{
  "n_layer": 9,
  "d_mlp": 192,
  "norm_place": "pre",
  "parallel_block": false,
  "extras": ["capped logits"],
  "lr": 0.00388,
  "lr_mult_qkv": 0.5,
  "batch_tokens": 16384
}
Each number is 50 + 12 x the weight over its row's rms, rounded and kept within 0 to 99. Layers, rows and columns count from 0. The size before them is the row's rms in percent of the matrix's.

# q: layer 5 attention query, 96x96, rms 0.121, rows 0-31, columns 0-95
# k: layer 5 attention key, 96x96, rms 0.121, rows 0-31, columns 0-95
# v: layer 5 attention value, 96x96, rms 0.121, rows 0-3, columns 0-95
# o: layer 5 attention output (transposed), 96x96, rms 0.207, rows 0-3, columns 0-95
q0 104:27 56 78 33 43 35 46 67 59 50 65 47 33 61 51 49 55 71 54 37 55 51 39 42 66 69 38 55 57 44 49 44 54 37 73 56 51 49 39 50 49 41 74 55 33 39 40 58 54 31 60 51 75 35 52 28 20 44 52 54 41 69 42 65 61 61 39 38 46 27 43 53 49 51 70 58 48 51 30 52 44 65 55 37 46 63 44 57 62 53 59 66 56 41 60 62
k0 095:44 49 48 62 25 55 69 35 59 33 38 37 48 48 39 51 48 55 59 34 34 44 25 78 51 69 65 40 62 51 66 28 45 55 47 66 50 61 53 75 49 33 33 43 36 38 51 60 53 63 46 37 60 46 45 42 74 55 37 49 55 47 40 46 53 75 75 57 35 53 44 45 36 40 68 49 56 52 57 48 59 45 42 62 35 45 69 59 29 49 50 54 68 45 47 41
q1 097:45 47 65 48 63 23 63 54 33 58 51 29 62 65 49 41 47 33 66 49 45 51 47 52 41 57 37 39 61 34 52 27 56 72 44 62 45 51 49 44 36 58 41 64 46 33 55 55 46 38 33 56 52 46 47 43 61 34 61 54 57 47 66 40 14 54 60 44 58 31 68 61 38 56 40 62 49 54 47 49 42 65 67 76 64 43 58 49 42 37 40 56 63 24 71 61
k1 108:55 67 45 43 59 61 56 55 42 60 49 35 32 55 41 51 35 45 51 58 66 59 59 45 62 52 31 43 64 64 38 41 51 34 37 68 58 43 52 31 34 50 37 44 63 61 55 71 46 44 46 45 45 38 43 45 60 49 44 39 76 48 56 36 41 38 64 65 57 37 67 33 43 48 55 20 64 72 22 40 38 58 48 49 53 40 43 48 45 86 39 64 67 56 41 49
q2 091:48 51 62 33 61 44 48 57 60 34 52 58 65 61 51 46 37 46 36 63 65 51 32 42 50 48 19 71 55 39 41 67 58 29 62 31 51 62 55 40 43 65 49 59 59 39 48 51 40 45 68 37 36 70 66 49 63 52 40 50 38 58 61 41 61 30 35 37 44 58 71 71 32 41 49 40 56 37 54 57 59 46 51 46 70 55 28 50 50 59 35 48 41 63 48 83
k2 093:47 55 52 34 64 59 53 58 41 45 46 47 83 57 54 24 43 62 37 53 48 55 34 52 63 71 47 67 42 59 59 71 59 55 44 28 71 53 52 33 55 51 41 38 66 57 46 33 29 31 46 24 68 56 51 51 50 43 24 51 51 42 65 59 65 51 45 59 52 40 43 52 58 51 43 46 44 37 42 50 69 64 34 55 44 46 26 42 50 64 63 45 45 52 43 79
q3 103:57 45 61 60 83 43 61 54 46 34 36 70 57 47 67 56 72 45 71 38 45 54 32 65 56 50 29 49 26 56 66 41 25 41 40 31 41 52 57 59 58 35 62 62 47 56 53 49 55 49 55 55 34 53 36 32 34 57 40 46 52 40 56 45 29 39 59 48 77 49 54 65 45 57 47 26 77 63 40 49 44 60 51 46 35 58 44 47 56 61 61 58 50 53 68 47
k3 095:49 44 64 63 48 40 37 38 50 56 55 54 67 72 79 59 52 42 59 51 46 54 52 34 52 64 53 24 36 49 55 52 45 39 54 35 43 59 48 72 26 48 44 35 51 47 51 50 47 67 20 51 54 57 48 47 58 63 68 32 56 43 47 64 53 44 44 63 40 25 56 37 65 73 51 31 54 66 43 58 46 45 47 35 26 26 51 54 62 34 53 38 46 71 45 35
q4 081:73 50 41 58 59 37 60 43 67 55 60 76 69 41 48 67 39 42 46 59 55 65 40 60 51 69 36 49 77 53 47 31 43 64 30 58 48 42 52 26 37 32 25 64 36 48 42 60 65 40 47 58 48 48 45 37 42 51 55 47 24 48 34 55 50 54 55 34 56 56 23 64 60 70 38 34 49 57 47 62 57 53 43 56 37 44 58 46 41 67 59 55 55 46 55 31
k4 087:61 53 73 39 40 61 43 66 43 53 62 37 52 42 69 44 65 39 38 81 47 78 43 55 43 49 56 39 58 49 63 54 62 52 46 56 41 72 51 50 31 44 48 67 57 41 49 59 52 39 56 64 33 50 51 46 61 53 83 54 45 60 19 67 75 43 48 29 50 38 62 41 62 50 54 43 50 47 43 53 52 55 37 30 56 60 49 47 33 46 28 49 50 38 29 57
q5 091:50 42 49 55 30 66 81 68 41 52 53 30 49 37 48 57 44 43 53 60 41 40 61 67 41 34 52 28 28 31 44 36 36 52 65 60 39 43 57 42 57 47 46 48 31 59 38 51 39 51 67 47 57 45 48 57 52 27 57 41 46 65 46 60 40 36 63 62 47 69 54 69 39 46 28 51 59 43 53 36 71 61 51 51 48 53 51 68 79 64 57 41 59 50 76 37
k5 092:58 55 48 42 60 47 38 71 58 73 31 42 66 36 57 52 58 23 36 62 46 45 61 49 60 45 72 46 35 40 51 36 59 54 75 44 37 45 51 42 39 38 41 47 53 28 52 38 39 51 50 51 45 36 47 63 67 42 50 46 63 64 48 53 41 75 44 32 37 53 60 63 48 55 25 51 70 63 50 24 51 55 33 45 69 63 59 63 68 58 61 48 72 39 49 36
q6 108:61 48 65 64 31 47 65 57 65 78 47 57 50 52 45 47 31 52 58 34 22 55 51 39 53 49 41 29 45 42 36 41 62 27 38 67 34 62 41 45 44 52 48 59 67 41 59 48 62 47 48 49 49 36 75 55 31 58 44 48 55 48 36 35 66 59 43 40 57 60 63 49 38 31 46 39 45 68 52 56 58 52 68 56 26 30 53 41 59 63 31 67 66 49 41 33
k6 097:37 43 43 42 32 56 48 50 52 57 78 57 50 31 64 43 51 73 34 63 52 33 64 64 43 61 51 30 39 41 47 54 44 40 35 62 32 54 61 53 46 54 61 44 61 70 69 43 55 34 50 55 62 79 42 64 55 56 81 34 52 39 49 37 50 75 42 42 65 54 42 29 51 53 44 55 47 52 55 33 37 39 49 47 42 61 68 62 49 69 44 37 43 69 52 36
q7 102:47 62 45 43 35 56 53 46 43 40 38 59 62 63 51 56 47 34 64 49 62 51 51 49 25 47 50 40 42 79 55 66 60 39 41 75 54 49 56 42 38 48 50 37 43 41 33 62 39 52 79 69 47 53 55 37 39 62 35 56 52 46 72 66 70 32 47 49 37 55 53 66 61 52 57 40 65 41 53 61 55 20 63 50 29 53 40 25 50 41 30 66 69 49 53 44
k7 103:40 45 34 31 64 59 53 64 36 51 52 45 41 63 52 34 43 43 54 36 49 61 57 47 68 52 44 54 50 58 50 38 58 56 43 70 64 54 72 39 42 40 46 43 27 51 51 39 54 41 55 60 51 29 65 36 44 35 56 52 28 40 46 53 45 43 63 44 55 54 33 70 75 52 47 43 71 64 52 35 38 53 56 57 38 32 93 61 41 68 48 48 56 36 77 42
q8 108:47 38 55 55 53 84 32 49 39 52 41 41 42 53 55 55 51 56 59 56 47 35 53 52 69 56 51 30 40 30 61 46 61 66 42 51 71 64 45 36 68 51 37 31 43 51 49 32 30 34 56 69 70 40 47 54 27 46 37 52 54 45 50 61 46 63 26 69 47 33 45 46 65 64 59 60 57 59 60 33 47 41 43 58 42 54 29 28 40 70 48 66 56 47 45 64
k8 101:62 53 53 44 61 48 61 46 75 56 69 50 48 62 49 30 52 58 61 58 39 26 36 38 60 35 63 23 66 37 56 44 58 49 58 69 31 69 42 45 59 37 44 50 39 52 48 44 19 41 68 62 53 42 51 40 43 64 59 27 57 33 58 38 55 39 53 63 58 37 48 78 39 46 45 36 63 39 55 65 49 51 37 63 64 54 67 48 42 44 52 29 55 56 61 66
q9 097:57 53 39 40 49 49 51 40 56 26 58 50 38 68 42 47 81 50 63 60 45 30 61 30 33 31 54 70 74 61 39 48 63 58 50 40 42 65 45 33 60 47 36 53 47 45 50 52 40 48 44 65 64 47 32 53 45 82 48 48 70 51 43 47 40 24 58 44 77 47 48 55 35 49 63 49 44 62 60 31 62 53 61 33 39 48 40 46 48 72 55 34 59 49 51 59
k9 093:42 51 53 44 57 56 29 39 53 39 48 63 44 65 43 40 49 38 57 62 31 59 54 51 50 34 64 50 53 50 39 62 64 29 51 51 61 57 62 63 57 65 66 55 36 49 48 49 38 36 55 65 73 58 59 64 26 63 26 30 54 65 56 52 29 68 44 44 70 37 45 53 48 36 34 52 39 59 65 39 42 16 61 50 31 56 68 40 59 49 56 45 43 28 61 62
q10 075:37 35 67 49 43 53 53 48 78 60 57 51 68 51 83 55 50 56 44 33 55 52 46 46 25 64 59 23 63 46 61 45 41 29 56 47 36 42 49 42 33 57 56 42 42 45 49 40 73 73 39 70 49 48 67 71 50 47 38 47 42 53 51 52 47 26 48 54 53 43 67 51 72 56 41 42 51 50 71 51 59 62 33 31 68 49 32 34 43 56 47 44 63 44 53 54
k10 092:48 67 43 61 58 52 51 57 73 58 50 39 48 53 57 51 50 65 46 21 51 55 40 66 38 74 57 50 42 53 34 34 46 37 61 42 61 57 60 52 36 55 50 49 31 51 55 26 57 46 50 55 34 35 69 47 52 22 52 47 56 60 59 57 78 40 39 41 50 40 48 43 33 48 55 39 56 54 40 46 57 42 54 36 78 49 51 31 39 53 61 46 60 60 95 53
q11 101:73 73 28 47 51 57 45 42 58 44 42 36 51 65 50 41 41 30 45 69 39 43 62 48 69 56 49 53 38 49 62 28 42 34 32 49 54 51 48 40 52 41 65 57 56 51 42 29 44 52 55 63 60 49 55 52 60 66 46 62 35 73 21 56 61 41 53 40 44 38 29 44 67 51 41 69 49 36 45 43 30 66 37 62 68 57 23 55 58 44 34 45 56 50 59 69
k11 102:31 43 47 55 29 45 48 61 40 50 52 56 73 46 51 62 47 63 33 59 50 51 55 33 48 42 47 46 54 44 65 55 53 47 67 37 37 46 49 37 44 40 69 52 62 54 34 74 57 70 03 72 63 63 48 45 21 59 37 42 51 70 47 56 65 54 42 51 45 50 45 44 51 57 40 48 56 48 55 72 49 52 36 44 40 59 27 50 40 52 33 54 64 64 67 62
q12 112:50 61 53 57 56 50 54 39 34 61 38 39 42 54 72 66 45 62 54 51 46 41 62 68 64 40 37 47 62 33 50 55 19 37 51 21 45 57 42 53 65 71 60 61 52 54 40 46 54 49 38 57 42 63 44 49 33 51 42 54 43 53 49 63 65 56 64 58 48 70 63 51 32 72 47 74 44 49 59 34 46 27 35 52 37 73 34 34 46 31 52 55 35 73 50 40
k12 103:51 70 47 51 51 51 69 56 54 55 53 51 72 48 54 36 34 46 39 56 54 71 50 40 48 51 56 53 51 57 55 44 45 27 45 39 34 63 48 61 73 42 58 35 54 67 35 38 39 73 63 34 42 78 34 29 58 52 53 62 33 31 41 55 76 72 60 42 54 47 48 52 51 67 49 63 56 32 32 43 45 37 54 28 37 42 60 62 64 54 25 50 44 47 52 58
q13 110:74 58 43 43 70 35 55 43 67 44 71 50 60 31 50 40 74 65 39 74 36 52 51 44 41 49 38 53 44 31 52 38 42 62 57 30 66 43 62 42 64 50 42 60 62 60 74 47 44 66 56 52 56 43 61 44 59 60 45 54 42 49 47 40 67 24 23 41 57 44 49 50 39 57 40 58 27 72 31 35 44 42 52 33 34 63 59 49 66 38 56 54 45 40 56 51
k13 106:62 62 61 45 48 26 54 61 52 45 49 79 60 44 48 42 46 66 35 54 41 47 47 54 50 59 67 47 51 48 39 36 35 43 59 43 53 59 37 53 47 41 34 32 42 66 51 60 64 31 45 64 47 50 66 24 49 37 36 41 51 73 41 57 57 23 29 56 54 70 32 49 52 44 42 45 55 71 21 38 53 48 61 53 50 50 66 73 70 44 65 54 34 44 43 60
q14 100:36 50 31 50 50 53 56 33 39 51 47 17 73 50 57 51 49 45 55 60 53 63 46 40 46 56 47 44 59 53 43 53 36 53 25 73 52 52 55 53 68 47 19 29 39 60 33 53 40 45 73 45 57 81 52 62 45 37 70 51 62 35 34 34 63 50 56 44 53 36 42 29 48 48 59 57 54 61 38 51 25 41 39 52 49 47 29 50 63 36 69 43 52 50 45 59
k14 125:43 71 39 48 48 65 59 48 61 64 69 49 61 42 63 66 46 53 67 56 46 71 53 61 43 59 57 51 62 40 47 66 16 62 52 45 31 42 34 63 75 55 41 21 61 37 48 46 51 48 55 40 51 80 48 48 51 60 62 51 27 50 54 51 31 47 41 33 52 46 48 33 62 39 53 51 47 37 53 55 57 49 22 49 30 51 44 54 59 24 55 33 53 46 45 63
q15 112:53 40 38 62 55 64 65 56 74 35 56 48 48 62 35 23 49 37 44 35 52 59 46 38 34 58 32 37 47 52 51 24 42 34 48 46 69 46 61 42 58 51 56 64 35 44 79 57 58 56 57 61 48 76 63 45 32 54 48 19 56 64 56 38 48 49 40 51 61 55 27 55 67 46 57 49 23 37 58 56 61 46 47 45 39 48 63 63 35 60 47 44 41 48 60 64
k15 109:56 38 43 58 65 43 52 72 52 24 43 40 53 44 40 51 62 52 60 54 30 57 61 41 51 65 48 64 52 53 31 07 48 63 40 53 51 46 58 47 42 54 55 67 42 40 76 37 47 57 59 58 54 54 47 50 66 49 39 32 65 69 45 40 35 47 43 58 37 47 30 39 43 48 60 56 52 51 73 45 71 46 60 71 42 47 62 68 36 53 28 44 31 33 54 51
q16 104:38 45 28 72 48 45 34 68 29 45 57 57 59 60 31 64 53 56 42 42 58 47 74 58 30 57 64 66 67 60 64 67 36 68 39 39 46 58 35 37 29 39 40 62 36 43 68 36 46 47 59 26 41 49 59 64 39 62 68 69 63 57 49 48 47 56 57 44 66 54 41 61 56 29 56 40 58 49 33 43 37 59 47 45 53 65 30 40 60 50 53 57 51 52 35 59
k16 099:46 43 35 34 47 75 32 45 51 32 66 38 61 42 50 79 49 48 45 60 35 61 47 63 66 61 40 44 51 40 41 71 52 66 51 24 62 75 55 75 35 55 51 61 46 41 47 58 46 49 40 41 40 56 43 62 57 43 64 45 61 31 51 52 53 48 44 44 56 34 34 47 51 37 61 61 49 47 39 37 50 41 78 55 42 31 54 27 45 46 52 74 55 68 65 60
q17 099:41 51 65 65 53 45 40 63 53 53 41 66 45 53 58 57 48 57 38 43 60 26 67 49 51 51 57 53 74 65 42 41 49 50 66 52 33 60 65 61 53 45 65 50 54 52 44 24 47 63 61 65 60 42 36 55 38 48 31 37 45 33 31 48 61 59 22 42 52 72 64 53 44 30 60 72 66 36 74 44 21 50 44 46 53 49 52 29 51 49 37 36 51 54 56 68
k17 098:39 41 51 44 55 51 60 63 53 64 64 62 49 43 75 49 39 59 28 34 53 46 41 48 36 64 56 72 82 51 58 41 63 49 47 59 71 48 50 51 58 28 46 33 64 59 47 51 48 44 64 41 18 44 46 76 38 55 27 34 37 55 45 44 52 52 42 54 51 62 60 46 53 51 49 79 34 38 43 41 62 45 58 50 37 40 46 33 54 53 54 29 52 73 42 62
q18 099:57 72 52 94 37 60 68 44 36 36 44 59 54 66 48 46 44 55 45 24 46 52 56 36 51 45 57 41 42 49 57 46 65 53 39 51 59 38 52 63 48 49 33 79 46 56 28 49 34 33 66 58 55 52 57 31 39 35 38 63 42 41 71 36 37 48 49 37 41 69 42 42 44 37 53 56 52 53 50 67 56 49 57 49 38 22 57 58 52 64 65 50 46 34 56 46
k18 101:30 62 31 63 50 45 50 34 59 38 45 49 58 62 33 55 50 76 44 43 47 41 37 66 44 44 50 41 44 41 59 33 44 62 26 32 73 34 46 53 32 67 40 51 51 50 47 58 41 52 56 54 68 21 75 81 63 39 63 28 55 52 54 48 36 46 65 33 60 38 46 50 52 58 51 48 55 39 60 57 54 55 53 59 63 27 53 74 46 67 45 63 42 52 46 54
q19 096:64 38 74 48 56 52 33 50 40 37 47 43 35 62 52 52 61 48 43 44 66 42 56 45 48 51 42 70 46 58 44 58 33 67 34 82 54 55 38 61 62 49 50 33 48 43 35 41 54 35 49 47 57 66 58 42 42 47 41 33 40 58 50 40 60 62 44 53 62 82 48 70 52 38 39 69 42 46 57 45 39 54 63 70 60 33 66 72 55 32 53 16 58 48 38 40
k19 094:27 44 57 48 50 68 62 26 31 54 60 53 30 62 51 50 61 29 54 49 64 51 70 37 41 58 51 55 46 62 75 57 33 50 48 64 19 58 51 38 31 54 45 36 31 58 56 58 41 54 45 67 70 36 63 63 66 36 62 43 38 52 53 50 44 55 43 63 44 58 60 47 49 44 43 69 41 82 37 63 66 51 68 50 53 42 52 50 36 46 59 49 36 63 45 40
q20 101:65 47 53 34 47 56 52 46 40 56 42 40 61 35 63 34 53 49 50 39 38 33 48 53 49 53 58 63 32 22 72 33 55 42 62 35 59 42 44 19 30 47 59 53 44 48 46 66 43 47 50 34 37 52 52 33 63 50 52 73 71 57 45 40 51 64 59 50 49 52 50 42 63 57 42 53 67 55 85 59 35 62 58 39 37 59 60 57 68 66 58 53 18 54 60 48
k20 098:54 58 60 41 57 61 35 51 70 36 42 47 55 46 41 35 57 73 56 59 47 34 43 59 31 28 54 45 59 39 64 44 15 44 72 34 47 57 68 50 39 39 47 45 36 50 34 61 65 53 61 46 52 57 33 48 63 44 53 51 49 52 43 55 57 52 65 40 36 71 62 39 57 55 27 29 35 72 72 70 61 49 58 47 41 43 43 49 57 51 29 63 53 71 45 45
q21 102:63 33 70 47 55 51 71 42 51 53 36 41 67 51 36 57 68 60 46 47 42 34 47 35 52 65 45 52 40 47 46 56 55 34 62 57 47 37 39 66 51 31 55 55 46 27 62 52 30 51 48 40 70 63 41 57 25 52 60 88 53 51 60 51 40 58 35 56 34 47 41 40 54 66 56 47 34 48 49 48 59 60 32 37 56 56 49 46 45 24 56 52 66 87 51 49
k21 099:64 42 40 55 32 46 46 62 46 64 55 61 32 57 36 55 33 54 58 35 61 59 39 38 57 73 55 61 52 28 61 54 31 52 28 53 40 57 52 54 40 37 56 57 60 60 42 51 26 49 75 46 46 62 69 34 39 43 42 74 56 38 61 67 47 70 24 49 49 35 51 45 43 70 40 47 35 44 54 69 43 61 44 44 58 64 64 56 27 65 66 52 49 61 36 46
q22 101:28 47 43 33 45 52 47 53 39 77 63 53 37 59 56 66 31 61 60 55 68 53 50 40 64 48 50 35 45 52 57 65 74 26 61 44 49 31 47 68 59 44 53 38 55 27 60 40 54 58 43 80 38 58 47 34 61 48 73 47 52 44 44 39 46 49 58 29 47 49 37 37 40 68 37 39 33 60 74 34 51 69 46 53 50 55 50 51 72 45 51 52 52 51 27 50
k22 114:46 53 44 64 49 46 45 31 48 51 66 46 31 33 34 58 60 52 55 33 55 44 46 49 49 64 33 51 34 60 51 20 72 47 52 52 56 49 59 52 34 53 52 50 53 47 58 52 40 47 68 54 12 53 69 36 38 35 31 42 57 54 57 36 73 52 78 46 59 54 35 46 44 67 33 61 46 66 77 36 57 59 44 59 51 53 44 60 56 61 76 59 52 41 46 58
q23 103:61 54 46 68 40 43 54 56 53 44 70 71 56 57 33 45 41 28 64 25 71 51 51 32 58 43 55 55 47 44 52 49 38 57 48 51 41 50 58 52 62 38 64 41 30 48 61 54 54 36 41 68 41 41 40 53 51 50 44 23 64 41 49 44 59 44 54 33 20 55 46 51 38 82 62 48 49 64 75 41 43 65 59 37 72 61 39 33 45 66 51 46 37 31 44 57
k23 099:51 54 59 38 50 65 89 63 68 42 30 41 39 44 39 70 51 43 66 48 22 44 50 43 48 47 53 65 37 45 60 68 43 55 46 52 61 57 66 46 55 48 42 59 64 68 49 51 54 52 54 43 55 55 28 48 20 46 60 51 41 45 35 55 33 45 64 34 48 31 54 58 46 74 83 62 39 59 54 48 51 50 49 47 42 42 29 51 68 59 56 34 47 42 48 63
q24 101:61 26 58 36 59 54 43 45 56 67 26 58 47 70 69 40 29 54 53 50 65 46 49 56 42 57 41 46 63 49 50 44 65 54 48 23 50 35 52 37 75 63 48 45 55 41 54 52 37 47 32 53 44 58 45 76 67 48 52 27 49 47 52 69 69 31 56 57 38 39 37 50 61 62 74 57 41 44 25 59 39 60 65 43 52 39 53 54 44 42 49 56 26 48 54 26
k24 092:48 34 60 72 35 40 66 51 48 47 24 29 50 48 33 26 54 68 53 60 46 69 42 68 73 59 44 74 56 45 34 41 77 52 47 58 51 56 64 56 50 48 47 39 60 63 59 27 55 44 46 44 60 41 41 55 42 57 70 47 36 37 46 35 61 59 34 55 34 52 59 50 55 47 45 31 70 74 60 67 72 41 42 39 53 56 55 38 41 40 56 63 47 52 55 44
q25 098:57 67 44 60 50 66 49 45 63 53 34 55 44 29 50 36 44 34 68 39 51 51 37 32 39 65 42 66 71 32 44 58 23 37 57 46 71 40 31 68 69 56 42 70 62 66 41 58 44 55 40 54 43 46 62 52 45 30 32 53 60 22 60 58 34 51 52 39 68 49 44 62 52 53 43 69 58 54 53 37 72 48 52 47 56 51 40 56 57 68 25 51 37 50 52 53
k25 108:63 81 36 57 64 38 42 46 51 38 73 62 66 49 46 45 47 56 65 46 61 60 42 46 33 43 44 65 49 59 68 44 50 43 51 48 69 52 69 52 52 63 30 60 46 42 60 65 25 61 59 55 48 47 56 55 37 43 45 36 53 15 48 74 45 46 33 57 52 57 39 63 35 30 50 32 37 67 42 31 58 48 45 52 65 47 44 55 50 38 44 52 63 38 54 22
q26 107:51 47 53 51 56 38 65 53 50 59 55 50 56 43 40 69 50 61 49 42 54 42 39 43 40 51 70 52 44 42 51 56 50 37 40 44 50 36 43 43 67 54 56 55 54 52 43 20 57 60 71 45 35 76 60 40 46 34 72 61 40 35 52 62 49 65 56 46 48 63 50 87 53 38 49 64 40 36 49 39 44 65 49 80 48 63 71 20 40 56 69 50 35 30 51 32
k26 106:60 61 59 65 36 39 58 54 37 56 52 37 54 49 37 46 57 66 64 55 42 48 61 42 53 29 57 49 68 59 41 54 46 53 53 68 47 87 65 49 53 54 54 56 48 71 39 35 46 84 47 42 44 55 50 56 43 38 63 44 37 53 48 70 30 47 88 61 46 50 41 31 46 58 34 33 41 33 55 38 50 57 52 55 47 45 53 28 29 48 61 50 57 48 29 56
q27 106:62 53 53 55 44 55 52 86 43 40 47 44 45 62 66 52 45 42 30 52 43 38 62 37 49 52 41 48 41 45 58 56 56 62 53 43 53 39 54 44 38 87 62 45 32 73 51 51 77 47 57 41 59 39 36 56 39 48 44 54 42 21 56 37 50 56 68 39 61 51 30 42 32 50 36 32 45 53 54 44 58 64 64 57 44 40 60 58 48 77 28 69 39 65 55 37
k27 103:73 59 72 60 42 53 68 40 56 51 62 51 51 57 41 49 29 30 58 68 33 33 74 47 27 52 53 62 56 53 38 61 67 35 62 30 57 44 47 73 18 54 45 58 50 47 71 38 48 58 52 40 30 43 60 54 58 50 52 56 45 47 23 34 41 40 39 42 39 71 41 39 50 50 38 50 65 47 52 49 60 51 69 71 53 53 59 58 36 51 42 39 53 52 59 60
q28 101:32 57 57 53 52 47 55 54 39 65 46 30 47 53 52 39 48 42 52 47 36 32 71 52 54 35 30 62 41 55 65 50 47 65 50 54 36 63 66 61 37 45 71 47 48 51 44 49 50 36 55 54 57 58 31 67 52 60 72 40 55 39 50 58 68 51 46 52 28 66 54 54 47 31 40 56 39 64 44 55 59 39 39 64 43 71 31 57 40 12 18 48 58 67 34 64
k28 100:34 66 61 59 74 54 48 41 60 60 51 56 36 46 48 48 33 55 51 28 48 55 41 26 52 63 51 42 31 50 65 57 65 64 42 56 46 38 44 39 45 64 49 42 54 53 43 38 77 57 41 35 56 57 58 37 29 39 41 73 74 35 39 48 49 50 63 52 32 33 60 42 40 20 44 72 50 73 43 25 51 55 46 58 44 59 58 56 41 67 41 54 42 63 59 45
q29 104:30 49 48 64 53 65 39 49 43 50 74 64 69 53 59 46 35 41 47 26 73 59 43 32 62 54 36 74 50 32 59 47 35 44 69 55 41 39 71 51 61 50 52 51 50 36 43 29 51 52 44 71 49 42 59 49 50 40 34 49 62 52 78 37 62 59 50 50 56 49 29 48 51 33 52 24 58 59 44 62 47 36 32 70 40 41 51 49 55 65 42 50 48 57 75 56
k29 099:44 61 42 33 55 33 55 33 35 37 50 58 62 52 67 49 46 48 62 50 26 51 64 49 46 58 58 38 65 32 63 33 41 73 74 54 42 68 53 51 64 68 32 47 54 24 47 45 37 73 35 59 41 41 35 61 53 43 40 73 53 29 51 37 86 48 54 66 37 51 55 43 51 60 45 56 47 64 52 59 52 48 35 56 44 52 57 43 52 62 30 59 56 35 56 51
q30 108:43 49 51 50 57 74 60 65 48 55 40 40 48 54 50 59 55 36 54 79 39 24 64 64 43 28 62 48 67 46 51 59 61 23 75 47 69 41 29 64 37 61 41 42 45 56 58 46 54 48 53 62 55 52 53 60 45 53 59 31 32 63 58 57 51 54 26 49 62 56 60 56 43 49 66 66 19 49 54 48 39 45 26 37 32 44 63 60 41 29 54 50 47 52 45 57
k30 123:36 51 58 50 43 56 49 54 36 58 32 39 58 67 57 55 62 41 42 60 68 25 44 39 30 57 71 37 59 45 43 83 48 52 53 41 47 51 46 49 55 50 68 41 49 33 44 54 50 37 64 48 47 67 32 47 52 59 52 47 65 36 70 60 73 61 52 36 37 57 41 39 51 69 65 54 52 48 51 66 43 28 58 35 45 51 53 44 35 37 44 58 44 64 24 84
q31 087:71 67 42 46 76 61 47 37 55 57 47 73 53 31 35 51 45 60 64 48 55 29 51 78 63 44 43 56 52 56 51 65 53 56 49 46 55 53 40 29 40 61 36 37 15 38 49 59 50 55 54 39 49 53 59 44 43 55 65 50 63 70 43 47 56 45 54 32 31 66 29 39 32 49 36 35 55 49 51 28 38 52 53 51 56 57 54 56 41 43 36 62 18 60 42 50
k31 089:50 55 32 39 58 51 53 44 49 41 53 69 45 53 26 30 51 45 57 43 48 46 55 67 34 59 50 37 42 53 38 56 70 42 64 61 52 72 60 28 42 69 40 42 60 55 67 58 38 53 57 38 52 24 60 50 29 44 67 54 36 70 50 56 44 57 53 46 46 55 52 24 44 71 53 40 36 47 59 33 65 44 55 50 56 42 46 61 61 17 26 66 49 59 63 34
v0 102:57 48 46 72 42 57 71 47 58 42 38 56 66 57 55 37 63 47 16 60 56 34 59 58 20 38 54 54 69 57 53 42 52 41 28 56 53 60 60 52 47 62 62 49 57 48 32 36 55 30 65 61 56 46 49 39 41 22 78 48 53 51 58 50 50 64 38 46 74 67 62 47 38 43 59 56 37 44 66 66 42 42 51 67 51 57 61 55 38 57 49 30 43 47 34 36
o0 097:27 62 78 64 40 56 34 59 57 51 70 62 40 67 55 53 45 74 53 44 54 50 44 14 61 45 31 30 43 49 49 50 27 54 53 39 58 53 53 39 49 65 72 44 45 53 50 50 60 55 40 53 55 47 42 61 38 53 49 43 57 64 67 43 58 27 38 55 42 56 46 37 50 51 25 61 65 37 35 45 55 51 42 39 45 68 60 46 50 68 31 74 59 30 57 52
v1 103:49 68 35 63 58 17 49 64 54 30 51 48 61 58 71 44 60 43 52 48 39 63 59 50 56 44 71 57 53 49 48 46 24 44 32 49 47 29 57 37 50 51 60 30 52 43 41 56 50 54 80 49 55 42 65 54 36 60 61 40 51 57 45 81 54 42 48 57 40 57 63 50 37 55 39 21 58 48 38 47 58 45 50 27 55 63 56 35 76 65 39 46 37 55 36 53
o1 098:67 39 49 40 37 52 58 46 60 57 63 67 45 52 45 50 57 42 50 50 58 34 30 29 53 51 27 54 44 56 62 56 48 40 58 57 61 57 68 56 33 57 61 71 50 65 54 51 06 37 40 56 53 43 45 55 55 49 34 48 61 28 47 47 63 43 33 33 66 65 67 41 73 56 34 57 38 46 66 66 45 31 42 77 44 67 59 39 44 40 49 55 43 43 44 57
v2 096:55 32 65 58 45 47 46 49 55 64 43 50 72 31 42 65 56 61 43 68 48 52 48 40 64 46 28 59 64 78 34 23 41 44 60 32 42 60 58 49 44 55 46 47 67 64 47 49 89 54 52 48 51 41 58 42 42 52 49 43 40 50 43 29 62 39 57 69 37 32 58 48 52 47 51 51 44 44 22 35 41 54 48 37 51 76 36 59 47 72 50 43 31 55 49 51
o2 089:48 55 59 54 37 48 59 56 44 44 50 73 48 54 35 58 31 50 71 42 44 47 51 68 55 46 51 39 52 37 48 43 50 33 48 48 60 51 34 68 63 58 35 31 66 50 41 61 41 46 36 50 52 43 22 52 48 27 50 55 53 35 67 64 42 55 53 35 50 51 60 60 45 79 53 69 60 29 60 57 43 36 67 37 67 30 73 34 47 50 28 78 57 59 61 40
v3 097:47 67 41 42 38 33 57 40 55 46 63 35 59 49 55 33 68 34 52 47 77 33 72 45 34 58 38 42 59 27 48 48 29 83 53 44 46 50 47 63 63 56 36 50 50 40 41 46 36 61 56 63 72 56 45 47 38 49 61 35 33 49 71 40 58 43 69 63 46 51 62 52 63 51 56 54 57 45 86 46 47 29 50 58 48 35 33 49 63 57 57 62 51 50 52 48
o3 092:53 53 44 61 50 35 42 58 39 39 58 38 50 68 55 44 59 53 40 43 48 47 33 22 51 87 48 39 30 63 64 56 65 59 29 38 59 48 35 28 63 41 69 36 56 86 46 52 70 30 49 50 41 55 45 55 68 35 51 47 67 64 40 58 53 64 46 54 63 44 62 55 51 41 34 53 49 51 30 49 58 49 49 66 30 53 53 28 55 43 50 54 54 54 44 56